From a checkpoint of a small transformer trained on Wikipedia: biases on query, key and value, some layers without attention.
Each number is 500 + 50 x the weight over its row's rms, rounded and kept within 0 to 999. Layers, rows and columns count from 0. Numbers have three digits each. The size before them is the row's rms in percent of the matrix's.

# layer 4 MLP down (transposed), 320x64, rms 0.215, rows 52-123, columns 0-63
104:551442474485553513434475468611568578453477544459507540400501512516569478543478473415480588555479488539511459507558487587456527501554394525574577501520571492534550491520523539544499389550470553
098:505523564563449531438417523496523573538484460479474569505433486568496454406465538494559501457523438472450497443503450478548496519416582554593493497556579504468529474495445450526393408559431427
115:553499485439470541568469525465523495453514592509578436512520475452488486511437582490417549579620380556561536421462579500504494541516516503426465443498415529523471611485470480469545473478473499
103:535477559558555477496505459448549560492564531471622452468579454489465465492482445559493447475470532526590470512581504409482525458451422453422476522444563462562460439450494437583462493569574545
105:468517510417482423488531478460525506443472534519530504464435495563484554404604464507502432457524467478486474440488507551479456442478524516482617394581472512476567571584397429432512426525519468
085:519565409541474537479507476611528556458449375443478422498504393528480526470448496514491490528534491459523456555528546560565505492465486478485344535476581558462536517494486488515506373485468501
104:474478457575501450493509462505376460453527497545436476475458436537417588553571569509471415494497448539603406468535474548525526558541489496428488606511517422404505521443472526465531533529499523
107:587572503609342565533542578513479520546528496575415469445482529472454547481500449461408459464557489465508451512514515535440497503506526463537464548474439541429498531584590462461486487554511471
101:517547469470475465472534472527489462463510545479555486496586543503545601592491465494465517557551491556467536510516470498554402378466552501504458545555496394474567432581425502435416483579505418
097:415529567513537522508471413519500412460536497624492478530410517527403479601447506591464458494489507498463534572555504514585508570490495503551522539551580459535438431442529498524517502477395520
103:520410473520556502522516510506564483487422463505503540504542561552467568542533510511475467487407502455504452530365450561562477403565522529556520454585507414558477442470570525452558565400493549
096:517544459511465624471453485538462500519486521439516524606555433411507437394545495483491496495492502516535463439505525501558507440515477482413426446479512392570560499411539383441467510511507560
103:553450549514463493480567424517492470495505486564507412504488572627524500541571481465498547536598475448463369536488520500496590450548566473557422488473488558522556578505459537467574514583477467
095:599438538511469500538552439516507530633497537464618541510540463580502449425450506578464486537432502459494442443435468533500518486448515486456408570491551578509517557483411455445481505454516446
094:564473484498508434484506521453443548536450468592470480477456472508546479424604569482446475481395461474530510500504473585449539461551486502468449404528389520561559564456479439424538505607547525
096:407421496482526516597500507502409505462466449529473440491445550500521445536473515462491399445467399506544441563485561548452437452536493467489524542473568507506408585442413505545491492583545422
101:524462516480531517527445548526490602390613500513511457572510555556540501471488523475476496469421516476517465464465477481438497504399490501458493580364461527626486490450563495517497441414518577
090:533428415478574527514505436459497576555417509535456537516589519512448473440543475497557547416649530443511411481517572462529447494428481513461485450477519535478535461557551459504480560580560478
105:492458531455380502533525500463439585572460551413502501424550486472543438409554483524560588416476508576493448540526481435511523537423449375510453475535508468533531486508517431532489566464447497
101:601540511513495456587565470493552474410429432394487459443414478496552406520485513490476529473541455462554525449488408566496550553554432493500427510495490486634509484509523455420450475512497484
097:516511544541365505444492527484568522583436462502526485440420550394437443466493524518393498473550633502518509504562526467521481434481505505526467425511576516565578480461574562526506513533524476
103:502513529521573522603457469504496418454491434561537439486522485493449539603529595521434498455529492537374446482464587516484592465518509457502598514470557539583552586475489455504509442451474520
096:505443520542610570446540527548437445462510505465465462408528409544599501419556415514593526508474478429511512534449452557550564550560530465460553520509503472540399479498549506507554520416514479
101:506532436551447563566506523444455462348577524534505515558524465549529552518569529494487417451508533568467528533475475551585402478458493526526526499555450442459487542555528420467564589504559446
108:492442596463543445564390601506493547458534474485517428557462505595524500482548519539456576510419585601505483482534478429453421478485532551502494483463568522566465464594511471482503437518438504
099:517496421542455542463516524552563501513493573495521445405532539489486572449472496463412519568507405492431533612498516502472619483505524529491428468580550510427457442500504584558443483518503397
101:458462529502567497414605404524524459549588508516519412451507495425529463519521537460489532601475513507433527482457423517546473527535596566516463565505469490518530580517514436489470609559558573
102:459475481506404500503458495513524542551540534508456471538536492442534501495453401413512502495519479493491484399418466574441544626383596497438603592463542501538477488518495465504517516430436480
098:570462457535487544457448419490451486506507589574466495561475541535561470518466451466500626471475490540609372573489577505453438540568494470578544444497478562517516556458463472467506548441513470
095:528458454525492576517532456418467491531560399474550568487575388592510470499541482527484502388631581454598530511465502512428429508486473517523470502500541602499481510453547536489521479509544503
112:453440521518474431485475549542539496533571497495492502358376514432546536525529488503509408576558477490404592508530525482515485521481522517592498461437502457537546385553570507577533544501509533
098:561502512587556478452517581457481434401555539423571525565487559513401491514591499429451540483498444484462521543489378479432524459477440517530474458471468465466462473457459491514431486514614460
100:525427611516470482487489476492452589435388478510452474511452497584503533423447483505489585499460501488503460519464518360533506490434559442548493532498443494505490452436607447514496537408578464
101:407464563560442472459567440590506540568500437543542456452517486525502522575581513442416453611451451552511491454576459458564549578468508511506492408515524504539449401529499451540481531473501526
105:580524460462513439553503499518558540590559533466533501491470519542587499535455553519535518502499540558497557395415517522572477558517466458529479400544562490439566484515398605482459560390502496
112:411527446542478508494532403560481438598483478454443502486537381507405424426531480458456558628608538494463494443571435571488511533433511474499496520563475484503524488499498474543450503506473521
094:467579524419444552438598478417436595484548547406612518393518580418501583458466446474463510510506540471509463507465511495446482463508496557552511484540449534508526528466552464520499499592483456
096:486483507545486525570546429489592500528521475329465516474499589487469532493480529552517605560511563472544496524563560466537553541537451518549468583520562540487511481509568497454380491404523493
095:438458465420505460567529489540585542417566450549485464473524463540431459528545503504437446411420517533476515472520442492531406475423479510521551483549457553594506486544537502506485622399553547
104:457490464491572529592484512454532503524453564488497548447567440507571566513577441566504532460534562505455528522435447435641593484524534527472616423519532436554552481542477482472474515498492425
099:551527534465579498533480479487494528496515527528479489478472487554544513507423517416506587520447507416575367525382501493529424550528620425460439477556525513508429494430559481469496593561485495
099:536526427450576541511518495628480489450450540360542530492446529540549548582539558479520550411525532514499481486474513536467463571432498481625449450427505461456491459567465524524485442520537554
092:475429454539567426533533492479492472499508445542454450501490480591482556547544549504463485501520452490397598523469556505413534501503561544352492546488574586587493507555537535430569527438504522
108:454552514521536556554546509480526513444453450496442439445536510539539512498477478407569574533453480577442485561527547511512442497424570460505509603415442541534640454456483475464382493482500534
103:492528520571560435529551556452436485465424507593491429537551512534427431559500487558514498524503492492517521515441429495474475460487353471489443405437402484604500522474501589486490521555530448
105:481598447463556501433505435472504466520456453525521431525488427483385523419519602473489471525483557556514483480575445459518484478498456387512559499459568492481561461432537501440473566565618503
096:445510496616528475482377588446500481451520472571482533430552484423481518479469385456463529491485520487415522491516497511499460575524512473525536554517539442371534538432468518494461450489536618
105:467540459490402497498611499514454568654558407555468501508510602444496524481494564444504462525494514528580506523459516569489557483465546444484493482450443551457536541446448511414527566489445446
095:568415467600413541408468551581509541407474479423539493512504493527407552501477483528425532455440502593487449429507495539570498485543521429454497489529591418489572516542494535444468511495473455
097:490548494499506538502468536513479527495499528432441425506430441494536538582576612553486519538571514413448527506621446504519605533472481533411457442473487547573445540434535572511507594505471462
109:425521516578558456558506513548657498588461500478539470498395513480501547509544427501569491593549473409503505476498476494556462518545501543422599465497525492490590480495534472396500513556483525
098:478538451560485470508403451567508492426479510486549510442572557478567466579468460438522584534522548475551557454575529497436489437514532425423572557514494525507432516461504569619558455448566523
101:537484559426502537481433583438428496505452369446412457500458483513477461571486526422392514507579496495488513451522435488533582462434529539486540449488453512389471507482424486462500551556551527
100:534574454518494461485541594494488497530408527500431392486402509578587492484492466572457509486461497509532514548391540550497567423499512453482486524551519515501454421538461521419612588461516531
100:466563474459496595496501549495462509399482489481545511473552519444519597407486533560525536454520356468469402479529495586472499452543545528474516538472539498486513544393434507458554425447467423
091:422462531444553526543565543533484601529508474592514523522476494503556497458485515473498521486558502482443538561523487425555356432464546467434565418493435463468589549471504448528480621480559500
105:510467450578430480566429498530492565511538473547416475497494480521518492497502428540523520453490478613417492439528424518389522558460559464554460510466390460430467438547425537501523520592564461
097:436461520517511572508570524490495529632464502453408507495527400506545455529504502442527548490524485489527536546559508501509521384547527506494511613415543463526538436485475552555392620553499504
109:543465501504519554465548408430570437421486481491574517520531482477517510531490466459491382478517392519530414524538477498525559531519405528554570608433514425534517577460489441531433495442506568
099:445478444577552455407463537537501520532468498589534443478535534495515398546475456478388420432547480428522392507505484495604506535576477505434524515573530466516499483515457442531507602490468556
093:549482488584459493529490512546504564514502547540502559545503485460513546387471464392473563481564421490540462548482446478410461493520462470484521536427412409590488459549485488452551599468581575
105:425595448534584500480471529521493546492567501467469458585531519532510519532509411433576562440522487525528432527464528543541546468479525488529466561496490513512540416412443597391560396537490566
092:534491533483633604505435515530410440548556541542463550482441531470477471517510392534471494418490488468448555512511547518548564510508556403447559432628519497462563468477527456494508520463546469
107:457529457436583457415497431417461528458479446448460438349473499508572487470538482554560619478556474455487512433537473519501455481476500509481468484508420593534574429502567508536523470493543543
106:514465559618494495504530434452533531502422518522436420549475479425510478514496483513541608460532534481527500463527487552620540487440499485497565586525508422472461568460491491628436446532495405
094:449526482478521517485523465445397531462590580535492520513511458522500370500542514435387521573488517458477496531496491485470465506405524582514492466491553401533442457450487567459506536647511546
103:479474469479487494606523542485579460532463555525495557638529455446420515542472543494571554512526479471560531531538610566451515580525511451425522499452514510389509526474471541620442490529471494
105:475423444556598407447461545491486434457456476483479520550460521527471476528602507640478449566452424569503474439465487536487418497448542411459505497482535420504440424561475554507479479520505475
105:488412475508489424459481506566447560476511542501485463523568541557532520560570443486529436564416447424381523483482557422556521443480493559441473546449572497458470397503466480446525567558550456
104:410510528491465464558565493508492483568493530435583432493584527600439485566513477536456539554486583427559513429437443445485480481506433562439449489484411486525468521525430501481590517478606529
102:441452514461468559531484470529529474465524503566555583521362492513561485565494637533463568483479499546459448489428470548430493533555471373491484421478473567410528535501498489475505495564476438
090:439479508579470459537535484383477539542564451552471546493495411448505562550492604410469500587444423578551510506463537499537525506515520496456521488505460522503594585497478424453530464522383467
# layer 4 MLP gate, 320x64, rms 0.124, rows 53-123, columns 0-63
101:546470470476455562485429530463485525428528524429608346423520499425511452491449477513517577464478446495469550477548403550476564475455569454506412548420448491553544475516487538562502543504521484
104:494483557460436490524508536461488499519490525595506495623488501426522575536563509465493567572520507490526620470409480539480530440462520487537504572544500370475554491518517535562522565450366524
094:537424595573444508557538485490472520529482586522509488490498554516499463462549503467492448439472547482516529531532604400630508529525497571498479466602430465548439469587468571444492545524434564
097:388470443606497499549459458398587528489533502542480566528522431466466485444425502480511506475430552545499477502563559549498539497494449452618481612499510506574452470404488533524478553529443522
092:417400405483516420563498489635454470468497521458448500523506427519577567436444524457466521439526582593454515534465489452476466489480434488510476489558469619480586465530477508534523548512492494
100:411445420567517452517570505504471478451591563550578443531533519545552463544526442451462421572529449519414515518507549518475528367463515471572481482463458557572549530445545559521469467457523443
108:412482511548585452449512460509357478463607540471549481595459569461432438501563517480550478440522605502470541478560472431564511499475499425514470445535521535504452426527493476420514551506489509
091:522467449551497529559446418444524483412535542510553446500493432406532498534489523510493480513459450461623549518483509411386545627493463536589494505521477593524481504542480511450492473395521517
097:451544496498478481502440490544430489472473483534526456550576594543522577499596406382537492523478580471456464580603421500499419472481475473525526523416439483480533569521520561494492524402463524
112:441456561515514480511569499525505511397517625562491550538396495480524413614509505499461504451515512463489435488512494448482536414407450514577412530508541547432478512475524467540431490492408443
100:498468464489481452431452495518466475459494458480443525515477510513530422461637453494527569569467474443539461583524508476572444496576418527540394483574491424583554484506507396607536484516528505
094:507509485473425543438516532513497451526443381425442491503532546480532426475453569595530577494469437443577596474517556534507498474473391502465504558497532501529452492545486452647453481479443490
105:517498491430540420452537538520451485469556467608472448442516508589527398525460580581475521479477532382494491564537409505447480614519419515518417511510483488425507508553473506477475470514418486
104:477574513465510539505527518372566514511454478533433476491477524512532422476441627477457532593532446617565487490526493456474591497514583517484511571467433516464541401499509559516558477580492493
112:482535486463514488468339518620569585592515559486488555487493503467510478573498471546403531586498476449449546565459469450474529565499478534452483529565427517524559515481496464497579472479589486
103:514522469535511535448519528500492445529526572522423465435418481483562575469420507447531552523489498438409446533434514553470422483504480509547591545609423488377511409529475505481503530507421433
090:537465532546530515512566430514520534549520592496441545438520532490425587570493498520526444481660444427483522531500533558539527477467531552542487470556555528530633543479556441433450447508467532
097:553515535499569492405508528576588519457491510543496390456486466515512563557522455536445484508448556405603564491533490507411409464554557536529414456471481525487438458479483404508538510570509445
098:511442450516541437472525485548426574572499492426428480496524485473452477441532479528407584569392525542432521496580502603466489414549515550508519492459502543470545454501459359495513517553547487
095:488446562482422514465450501609608464479509516434488453555534580516540567530503475478513445548495398409423496472436450450438511466553467547476433449450409408496528528494475492416500535495468462
102:464504449551573577526482530438476389542466411515545407513502454520479534439537579554432502417483461487507515510474519466497595611502474501505566506470526484507476477476456532593576378534449470
088:453437488573530500506534563448499377515475410527492458587412479457495391483551480481566531434445391479471582517439448495523546537515570463459566560494469495498503510450505500493584580537493545
094:547451597516476396481542539512508513443513473497430509504518423585551572515480511476471469515487450466496507538530454487581504531474475614578501506407548550402426387453513555548449449432538519
089:515524651507552554534402491450538528554453493455552465521504555522521457442531500595428529493428534541422537527479483494489575478512461566424489565535526530578435410513454483445430468432459510
102:524545440492523522479418523526410592452506488539453455533447531491408437542553510418433539541413511481558538500486552398415495464551547502501546350522579527559520461492478510499485464544494455
111:503575497516544512434473489554429558532548404455471480532493496542442532473531591620429540487533449456422562499424545490445516450524503525510475536422483517459495465472515450530340433448499456
100:492407487495472480516504493419524469501605492486485507390496566528551400543491443433470473560539453416454566507484463511496547539533485479444628545438445523550484441504481519383510404529516514
097:420585496520591383524513479499510489541615524543525437451531521515545527474552437511465528496504553458436565491627505523557473481533569472475545496444612545498467459474476450501543458465454402
095:543528509510405499429599495611466577531554463461464400472532524568498523468586505530515519406559527520489570578437575501447540473518537442478409525562511471516560535466510488545517599517519526
102:488414547537414474614438455524417543492515483470508456508506472502518442463470580476397459590462541416517547445451504469458515527568493531507475417455470484552491501438428458446394589497489529
098:486536523510468555448446473516527494412649569497564479542496549512532504489427501578516519491462493536442477490601601509528579522552451442532558502553470452598465455475585429550466423510492482
096:548405486518421511486506512525589626490404507515591428551491536498415494496513598427520575474556498518628550537472508488476579442444522476499503526425502519483524551545446465530546528493476465
100:466508539481537386484393539451485558412526497405418441531434448441526457531487572537510487470493531475495518502537405503516462463592492534496480464582457531442525549419526427531559407472461461
115:460522510493417577541485554504556447513488488513549509479476522529555476482395577576477463512403434480542528588470413513479566552621514443521489444550566497443553473603435473561507459554505518
113:524425549546451462580411435539484541464509579497497505448451469542574464611529464570537554618453474484503523505533448582515579443471540527558435415433460494534487493546472557503476439489503439
096:568563533445542507476527604586479500513490463466543431517513609485546448609494545437446440497550531559462499497552487522521526430522536616488489440474492554480595492448515461490480444418411462
094:478537481568440545550480531596535510467492460502453527531431521592386451555538429536494482542425597559456504519536483508534575557543404557555528501569443446429482477476505546457493490401473453
101:479502408533542525509490598389460577453442557554472525514466477426458541512610517415401424555555438473460574552415479518491419512461491567508470487500499517527565482426524479518517456508535530
086:474492540404559417464514532556456582569463432523413474510516524469446551465449554528427528560522565500545516571395561429431469558507490540583417531450499518560503524465514544502542424503539550
102:549532431489583538422524462540441478497466478563479489558497521561556537490479502537613506493552441505593468475495489462570465432616587490548499578540426630528451508492519527535544535484432476
097:472466519572494456578476564605472479493492554505426480494530591458629436500517451416420503429465508535581510551473480461453539525510440566584461503562480472485441439543524534492548509492602533
102:563483465530653482471470546486489536507473622506518558468529519511424508534561458471471353504483469536453549511480463501539504446497470479505521467575522512404557568438387477485503516528493407
113:499564400447476475497538444453484541488557487472471446605402494460516527592474487381533518539482439426507527635577478455478537475460537506599477556538502522527493491467575571541532533506536493
090:483507514393506528458532447412509518525558525380501491530470500466588507642534512519513492540530599494569471454503415457503498425433502493516514584526482537556394439499555571466547533496468474
101:466405500572535585583417559558448476480516629542472528442560467509531526488496468459456536552418451453446453430586421530486572466515552499472491549600490490461508541537433522479482479492442495
098:498483585478424536519410471449477491507488580579477524439485515477455387480471431533573529489480485434522490526532444532545531521505401390522577475545490566462409505413565530521518408451481529
101:535531491428499476516447507518525493507516519552503544503521441567568584513458503548543489453463437422532486527641484485499541497559502524464472505527418487466594469533629540595400529454439406
105:395439528474504534583446513525540492485479502550493474481592441436567514520556509549448342460489502479568515600468458560574500426484494528529537475479482616575516557475497422468492531470517506
095:481472455525522379559455520486444473489441471509546613459475533356418503475487521502453451516489466475543519565440473563580417542555496524470575465537489475448560488514491525431491465461488379
106:543433412552393434453450475474500476544478471522475495576502512496470489476480441451487480523468513462558538522570559410612429488565492510470463428598426451519498506387497555457517486552584459
087:532592441494532415524491514513472574537501461520510444470560554502401509570567476503555529454550495534553514494434516422572520503504517500457500627535481456518576562541467533578471421394568560
101:466496417501558442489557593493526487482537521451447462499513524434615523542508453466401551625429475544523503458507536551452515436492451473512538571519415411552515466481395563478468490481465443
103:501404540515456524418457512410502506421474506487479499500539538480441506550499482488495491569493525439399405448497543460415456548557643494546425468496539498541527551524447486584504455553404546
109:553525487515376536518457510510444478521379435495482473473576495478517559447502506471548475465415552526423473544464415466558575595551584495573519586513524544525511523409464529496538470454445444
091:495532437390522522507513644464469480479469531509508437546469473504562503501454461443528431387595510426504590473506495451524461484488487443497547410476442486614577481512509448511445581509505529
098:498439432565451529405580444531433536523471421485517515584492452449458488453468554454526427428500533501549488487513488449533434471485359595562459581494507463435524542543520535497434499488423465
115:533437540606495449463490390526435444426476578540511477577560467522391548525554545540560470516467535439488477474566422506494519498536486477417456555568524529404471594486480507502538508438550523
111:482501527526462505497503490453508522498549512491455424501499459494569429460481610500489549481474588587455514611494504514513510561452498414352483472515508537543424407489461506558433373499463451
097:585499547612496516518547604480552542501498468518479487466549423536547454569540477486599595478505515469532500598487532440456597416479523544520538457501452450538507430524439469484511402476583472
097:478504448444529535518489518430510589496455531495528487481514529534589583563494408513565555573452582531490495527486524421479433390496351494446492513536443559542561526550440526490535448541462454
103:429462520532514453529473484500511530535463476493519439494495471372397471440505450492501402448478538431432591534573452380480562501396481489455547536423545508456475536454544483556501528425517450
095:469470479582553511557439535491518513444569478516464569546462452525433445518558427448511506564486518455475502501531640549514537480559540534471602523469493449530371495466516437457454526481606422
098:428514517560535469531505452439523520478582591472479530489452550479438488521417467642485459563503546488413528489421538505521536524533413466480537451462569562438537496468555416569513500396474540
113:400510438459587424426476588503506462412524468546439566460499530406548499502512503564478500556446530485409488539508538458475533470522546469463551462511498553443471380565511393517510471516461425
088:559464573513596451498492532444564520567471470610566447475543422493415542472476531474590489485591488508537511478551540473486483546531508482547440523536528565484520547548536413506500482399507364
106:443523563435579571473493603400559455469538433534461429569466481501455537544521551467502481534561554493565535515476482556536453621461534578557556525510433519558482475463465556518498438516579457
093:477399453524524444475452414506462533497482571490507540493453464497611542476567442515481530416496475546489510575366543507469596456473422447470451509540589484484503551530463448475429497576556451
109:561495504485600500478371471515534531469519544487436494495464462505511486460439510566518541502526458462525496432578393529382545473496497497463511451530490441442583527413491557564504570628551467
103:451543494461473485484376436522428551534451598532593508532522432421545577470559496538489502509541461468422482483548493490553454506566513489394505507509530478482413488482454425547474562569525610
101:436441517506533447451512537505555499498546589478631437479587541488578517582443507496630507454530463615529553476451449440465536538457493450525561482473444535518546493427456502443454537505524470
093:411516508550538556473478453552473421508445520547501623502383468531441523505501453454523538476476402504580462488526424501510496444522517449557513412481597485455434501494552486444538521541422401
# layer 4 MLP up, 320x64, rms 0.12, rows 53-123, columns 0-63
099:528472504473477508506575522431503516567523564497478515476488413474432517544552477531580421500511617501557566507479513538563450554551426502418504471423501555483436450416479592447536523416605523
103:496447578494566520526436475551542531492448454613505561531484485537539580558532551495506478410524601468436552457580515531403577441467552477487539580540525461497500549461544514459454577433433517
103:564469438503540490469445494456502570377479573397553419533534577489485464458526540463491497519565443534490467554582542468509541474474388427524536466444530444474514558473482429461565548531494401
101:459403468592460571454514448508506583520526506436452542479480581538461478487466521507493452503486507555561620492552559487543524560414511370542457574470539515493467483479523524435393538539466439
082:403468529570416600490485572540553437538503449389556463477552481482573515487440454441441517424513474535482490513485523518537452492602378438517521441527496550520490519491462524432477506581438528
103:547578523448448569435523511466480604530512485532543602524531518485497358548516503573509578535547516398403519497458478427469590463503508528502513519483465462427514459552553447560478488463558460
108:495491490440492572468496517569487506510392473547490450602439417391615494520448485531474560486465453388506562455515482504622504481445517472522507501507551535530526513472472534581461586490459568
095:502543429550559499497530523538489441485605545560598601500599610508498503539534571469517527504517486553501538583499516513496393489476469491498478414561562538518500458534418494453448585565443485
098:483510449465400547527421488415497493626477550515430445490482529560626537403509550552522495473449478522526484512462553515521468471473463541503485466513558369431422486526521521506558513591451494
104:518561474464587504515487556481497453571458524424461579491571496542450500513456421402566538417495513547512593433456561517423562544556495488549525559437528531599490524422457507528444427467527466
096:606555560515472505555493502591477459520517491454480498520552600395509506525508457528489494410527453509455552510401474525508450548536413428600345516511481489490495517442458465502540438492446500
094:539489553550540527456451415511513574411513525558484566524526463475465474526516460544421524457465551522352422553512433609416435467484531480468449454472498517539452457481554514434437467420525514
100:448497478475585580467408517500504470569461481472462500527587579578364528496499467474461480478522492559583462427461533460454378538451470531497580509499507497508508450496539481547401451470413522
100:437569509487490434546449460486474457500462410444508441448497416498549559567502414484555508574536555494467571488509486480516578493421479551540378570438530592427532555527541477541453583499517499
095:438514503519495492504451442449413435535508417501534438467607511423571445504462526523459511485391530480562486519415588470508450501433461451446549577486457493535482498449536593593455543450454537
099:492558498584476493470482387551456466570458441505595412528541528508454564549467490542501476467412447432472462513466530557514468508478628410487591567489541464508504451495542562511504431452441540
090:550485368464518491449540482509482527462419482517513513646473516555582463455425505421546386482580512562481504519524522534538514443481509503511521460495521437479582489458526408446546601510509460
110:485575518512456466410493523492534565532463448597466444582519567542455415466517502483486523450545499560457565536545454431540451556483536407505432510545459574577565410498564484483575475455441550
101:544456532558514420424560500568501433488486492478465392433504475441576490457492570462475537588496484554487518459543498562484485417509481498518496537472427524549451418606535377476439517481591473
091:600560537503535545555514528472514554552459480546515496569534459562505416596541408461489512464470555458371493579519440463447541545486489472435470454567552510564438443505482509559499417474583519
102:530433459523523527459556580464484553493467551455551455413419489476425471448535471495503519430628588516452558484450519482515466502486470427542536596529543485503554576396457419416544493503519501
090:535550496507533562555518477494469492539522511544563581385430569455482447487482508361433435526491472566536563540490417561557437552646508486473502500525461510568545493448477494517508486445462549
104:578492433467594378434445520455474585560518463553477552538481435484488512513516581372541565529486449476447579393462538522488494433572510535479449492483499470523477417454443515508474481488473521
116:490508570465593520442581508588575475521431518492483423444536550411420432519527568475542554457442489449469508548469536590483486491487418526543494442546487535443575467430477545438564569488477450
104:469599544542506530572527508471428580508475559457413545551521506543533489528562532557554502473572519552485546536537415565551441521488564471475570627522501435459467487462540432429559534545422531
104:542526502547431468506495512438410500397426541388563557578523548506479406526507481486488550452629446506468446614571481495452495538511509460510479467470497482422487496559513521533588432484479482
105:496486488504562484560476443420504454549523516561578593422538478504475565471409498564544578497540475484524493567431519433501462427594504519638546460524503385472489440541527536519523461506528552
097:566496524465467439578535553542469545540480525430505444534523464495503497547461486400562492472450533590517502478495558463568578501495448504489420570604386572566515473451635543496491529541503484
097:420579463543477483457526473464478452507544548586452453386496441503526436468516434513528454396572375435427475556458515515445483557497520571446428598487523518467542533521461470517520528475533536
112:551518474473584516508571598465458448410480471457457546556530530496518433494486459505546404471472544554540435436588488578442500554494505610439489522449493587540458540522421529541533470577558466
108:462571497495493451519495476510541551564483527571472455534585516498473486454602390566529611542487506563527578521489529544490433517573544543443404548481491477403455449522511501496504606442423493
095:562513510514494443569503497418545453527427523486462472531462517423522485415490555519435446496459432499524534450568582557551519461539553577354446457501411443496509595432458484487475466567510534
100:612432478471519457595534437517506456539544456546430543589511474530507566542515482436442480559549497529578485501517465458486492468563528481512467516471488494560495526587567456486593608535424616
102:431458483487479550489567444481538452405475527581505432475594525458495415528513475563477485448467568556487540513479482524557489345494504518494531620504466438546460523517568447494457446495548405
115:568532573497442533556463508426469517390546515470545504464580539577591556576399517601465514489493527481616535503513501536524564473483497554464412440549580457507485494558521514559536492445491514
099:470484462479476590415515505418518523447346535480560498477564483442448495402442496516552479474513439545478535587502499539488500407448477465490580529485438572515468448531461452480572525557423553
100:460508590470549618469531553490512531373520439480455479439570552547567548453525504537421465470537408510575398473497419467428483509536535492497546496426466496553558470559439530481483453471483476
096:601545519479433499537517534449505477597529517530593595527529469474500510572482473499514488611452444535493505539458430423448442465428508607536484444460454567425558458449523459534454514468583525
096:501477523505564400444471517537462572402442430379483461558462530462524558538473564525477441473462511477551439584543557548449514506543401554532483469446589453505478529526520579507524522529477593
100:563481482557537576587497456650573512556475453600552476552514460445539600575553533521558462524508511483404517522511458528552545539480510498539492520448543532543419429551479520486535456460474565
097:474550452605505506551405494608508484502403531465497560551500583518545387498418449456493484498447486485546599556513451472539543502516486526480516452580548453477426435572507436497450535482566482
096:546480573493490544575499484557526437460491492415420438486486509527462520561509411636484432525467481539524515553555524572519463499466471581460545481429519476460553363502477521535452585417530495
115:516508426463474403560488476499495538582510526538537568531538433522485499514456422504562557477612512406539541458429570512514510471574509499607487463521598423432541485556477510536601501558499468
102:493537587495543550456538456558518476550558449507528532599463442423563521478514495398468531449445474501481431558544528530547451497518464590544531428381557517445509461553452417581451534520520550
109:417499552422500639501480521477575505570462484532511568543520569554484507427442481511464452473432474418475401560569464530483527480490420464557545492471378545559516476506484436488536485439458478
098:403499596559413440531549428519546432546529545458479507458572473534533441461515478486549461476519567545481438523455484462418438503546582508522501506548600456458518507508423499482407383544527514
103:481553459594461532519463593433429534499475483530436494516427566505457398588524567506454460428533481442471474495504445519552502594514520513457457458549459422548493553440571470500587486456534598
096:464474474416519532457487482557569480488545446490534467483530497515428517523446437569455523528492477445579531577424419471395542444459516459416479562533487413634439468546447445501512581492516532
094:465574437509426490533477553451493495537469486547505451474595497556477471470551470516513600440398471426474510501577506466428470569560527494477493450503420479609438454487461578488491435512594410
102:492537436484490455545480457419425465462530497477489513445614462515464516477492552486431626502484496594500583520416506503469512515493496534561411515593490537530472517438441597575477561496605503
098:433445510546504555504483514448434453442596594553569534489565532568464472468511466532595477461475564420523517487550474554490538455512526547494386494389484462469533458497504488504577403448550565
104:512560503502511505476576555529574446480454582496457418523494489580521554421473555474520428461530570583461499502614498492448467560556496500428466503462451544450479509588484381597518567488457505
105:524519523422516415409471443526567459434442567451435436583456480489566479503410463509536494523520488484516611547522409471562502495476490538450485590511502517583568554516594509495492507418434508
102:440589511516481475524510408465453449484443519484515578487452592488481439467442533544464422513542549627521563473550506466536517531548546432514482508589382548547471482519484491486546426454561409
100:550506615459483584449545454575510498497580559492490497540499530490444627571485531468470458511551538503470578497525531420452535582429535572525555418454463486471472497583532464449469521424467435
109:457429608456468488457414466492512459518577485491550515544534490549416530555516586446379528509489558493510448469532580524430502574495556466493379513469497501464497518410523514409468524564501562
104:487574426603520444485529459488494503521487427548574487476422591495521519482514479620448515440513487522411479411485549435521512542462534463593424472445491527609550494542490461467507413522451459
112:477519543479476436528424483499476621546561568445446555465516585550582478506456537496406463509558592455451572446511547489548489508487558450497558434546489494466521405462522491468541462543478379
097:399598431496544523533436515399442416490456413473472457621548474541455586502547542437448428442535525529477495455452479498448538507455490503494510570474529552491541541429532535463517567546442513
094:421528460541463454461553487511534395390577442453480479550550522465437482477506518566537506528452430512467558480494503570532554499537441420534468536422569409573470456444522574504604546508487461
107:519574414504533524503483481417440470472562474522584496371503515507507459487443548488460435497467556500380556620572526478487454455552525430478484537477469480525451479548389574506498505491460427
088:533587570548489515512518549595443490534509541579444508480452554489485447479409447483537479502519539462436477508415540522535535542444607516411463589503558556551524565510571453486480601543547564
109:409463506448508439525540512501515477469547460614570438506418591562565459542564442462577474516499504446460590450480473463483511455541454480493543469524554535399497566446525499408493519527550599
106:595505520517491493515555497482529474541484434622440506518494552523457454456551600566421593459535538549515500498499509590587486457481562530525465488507434421488477505510585613559435471500419522
092:519514471494470533491489518473470520397482492502440513545574418579536552442603546545545511497621475507482419487387478500426502530516576479422449618485517504619462497484496521497493436515457525
106:460487568421529609409511519584640497497495476493490528588510449464489507510498457445459514566538533527531481469420544376486559453565531548491528508561491569474418475502485496512473385500518494
100:452531509510483539550500475552482578457537571474472509378468616524516481464476464436527495491487545494517525523533533501521545525556445528578474484564375526397520456512582452576443612563556516
103:492596436548509395504549414481400477629499423461465482531577511550478544467524525524497437473440476473527531521544513498502521536468540483446468581490543562500577473472536417512564492368495513
103:560532447448473543552474483543524555601569469516459543512535441520466529564481525580559564524555593500442587617450505482485487483520469521516406549525492533474486475518562464446569374467551451
102:414515367506471407491559589437552539502510500427528462505575545479535504570466482447576406549523478470436498545417503522407442500436543514511553512502556493511551491567409531471470512457455483
088:507534543530493495429486498440430488439550531414524453473512514508499539490562522549515555547457413482526528554551477423546520561489494501481591413477515371382468493582494360543545492490464511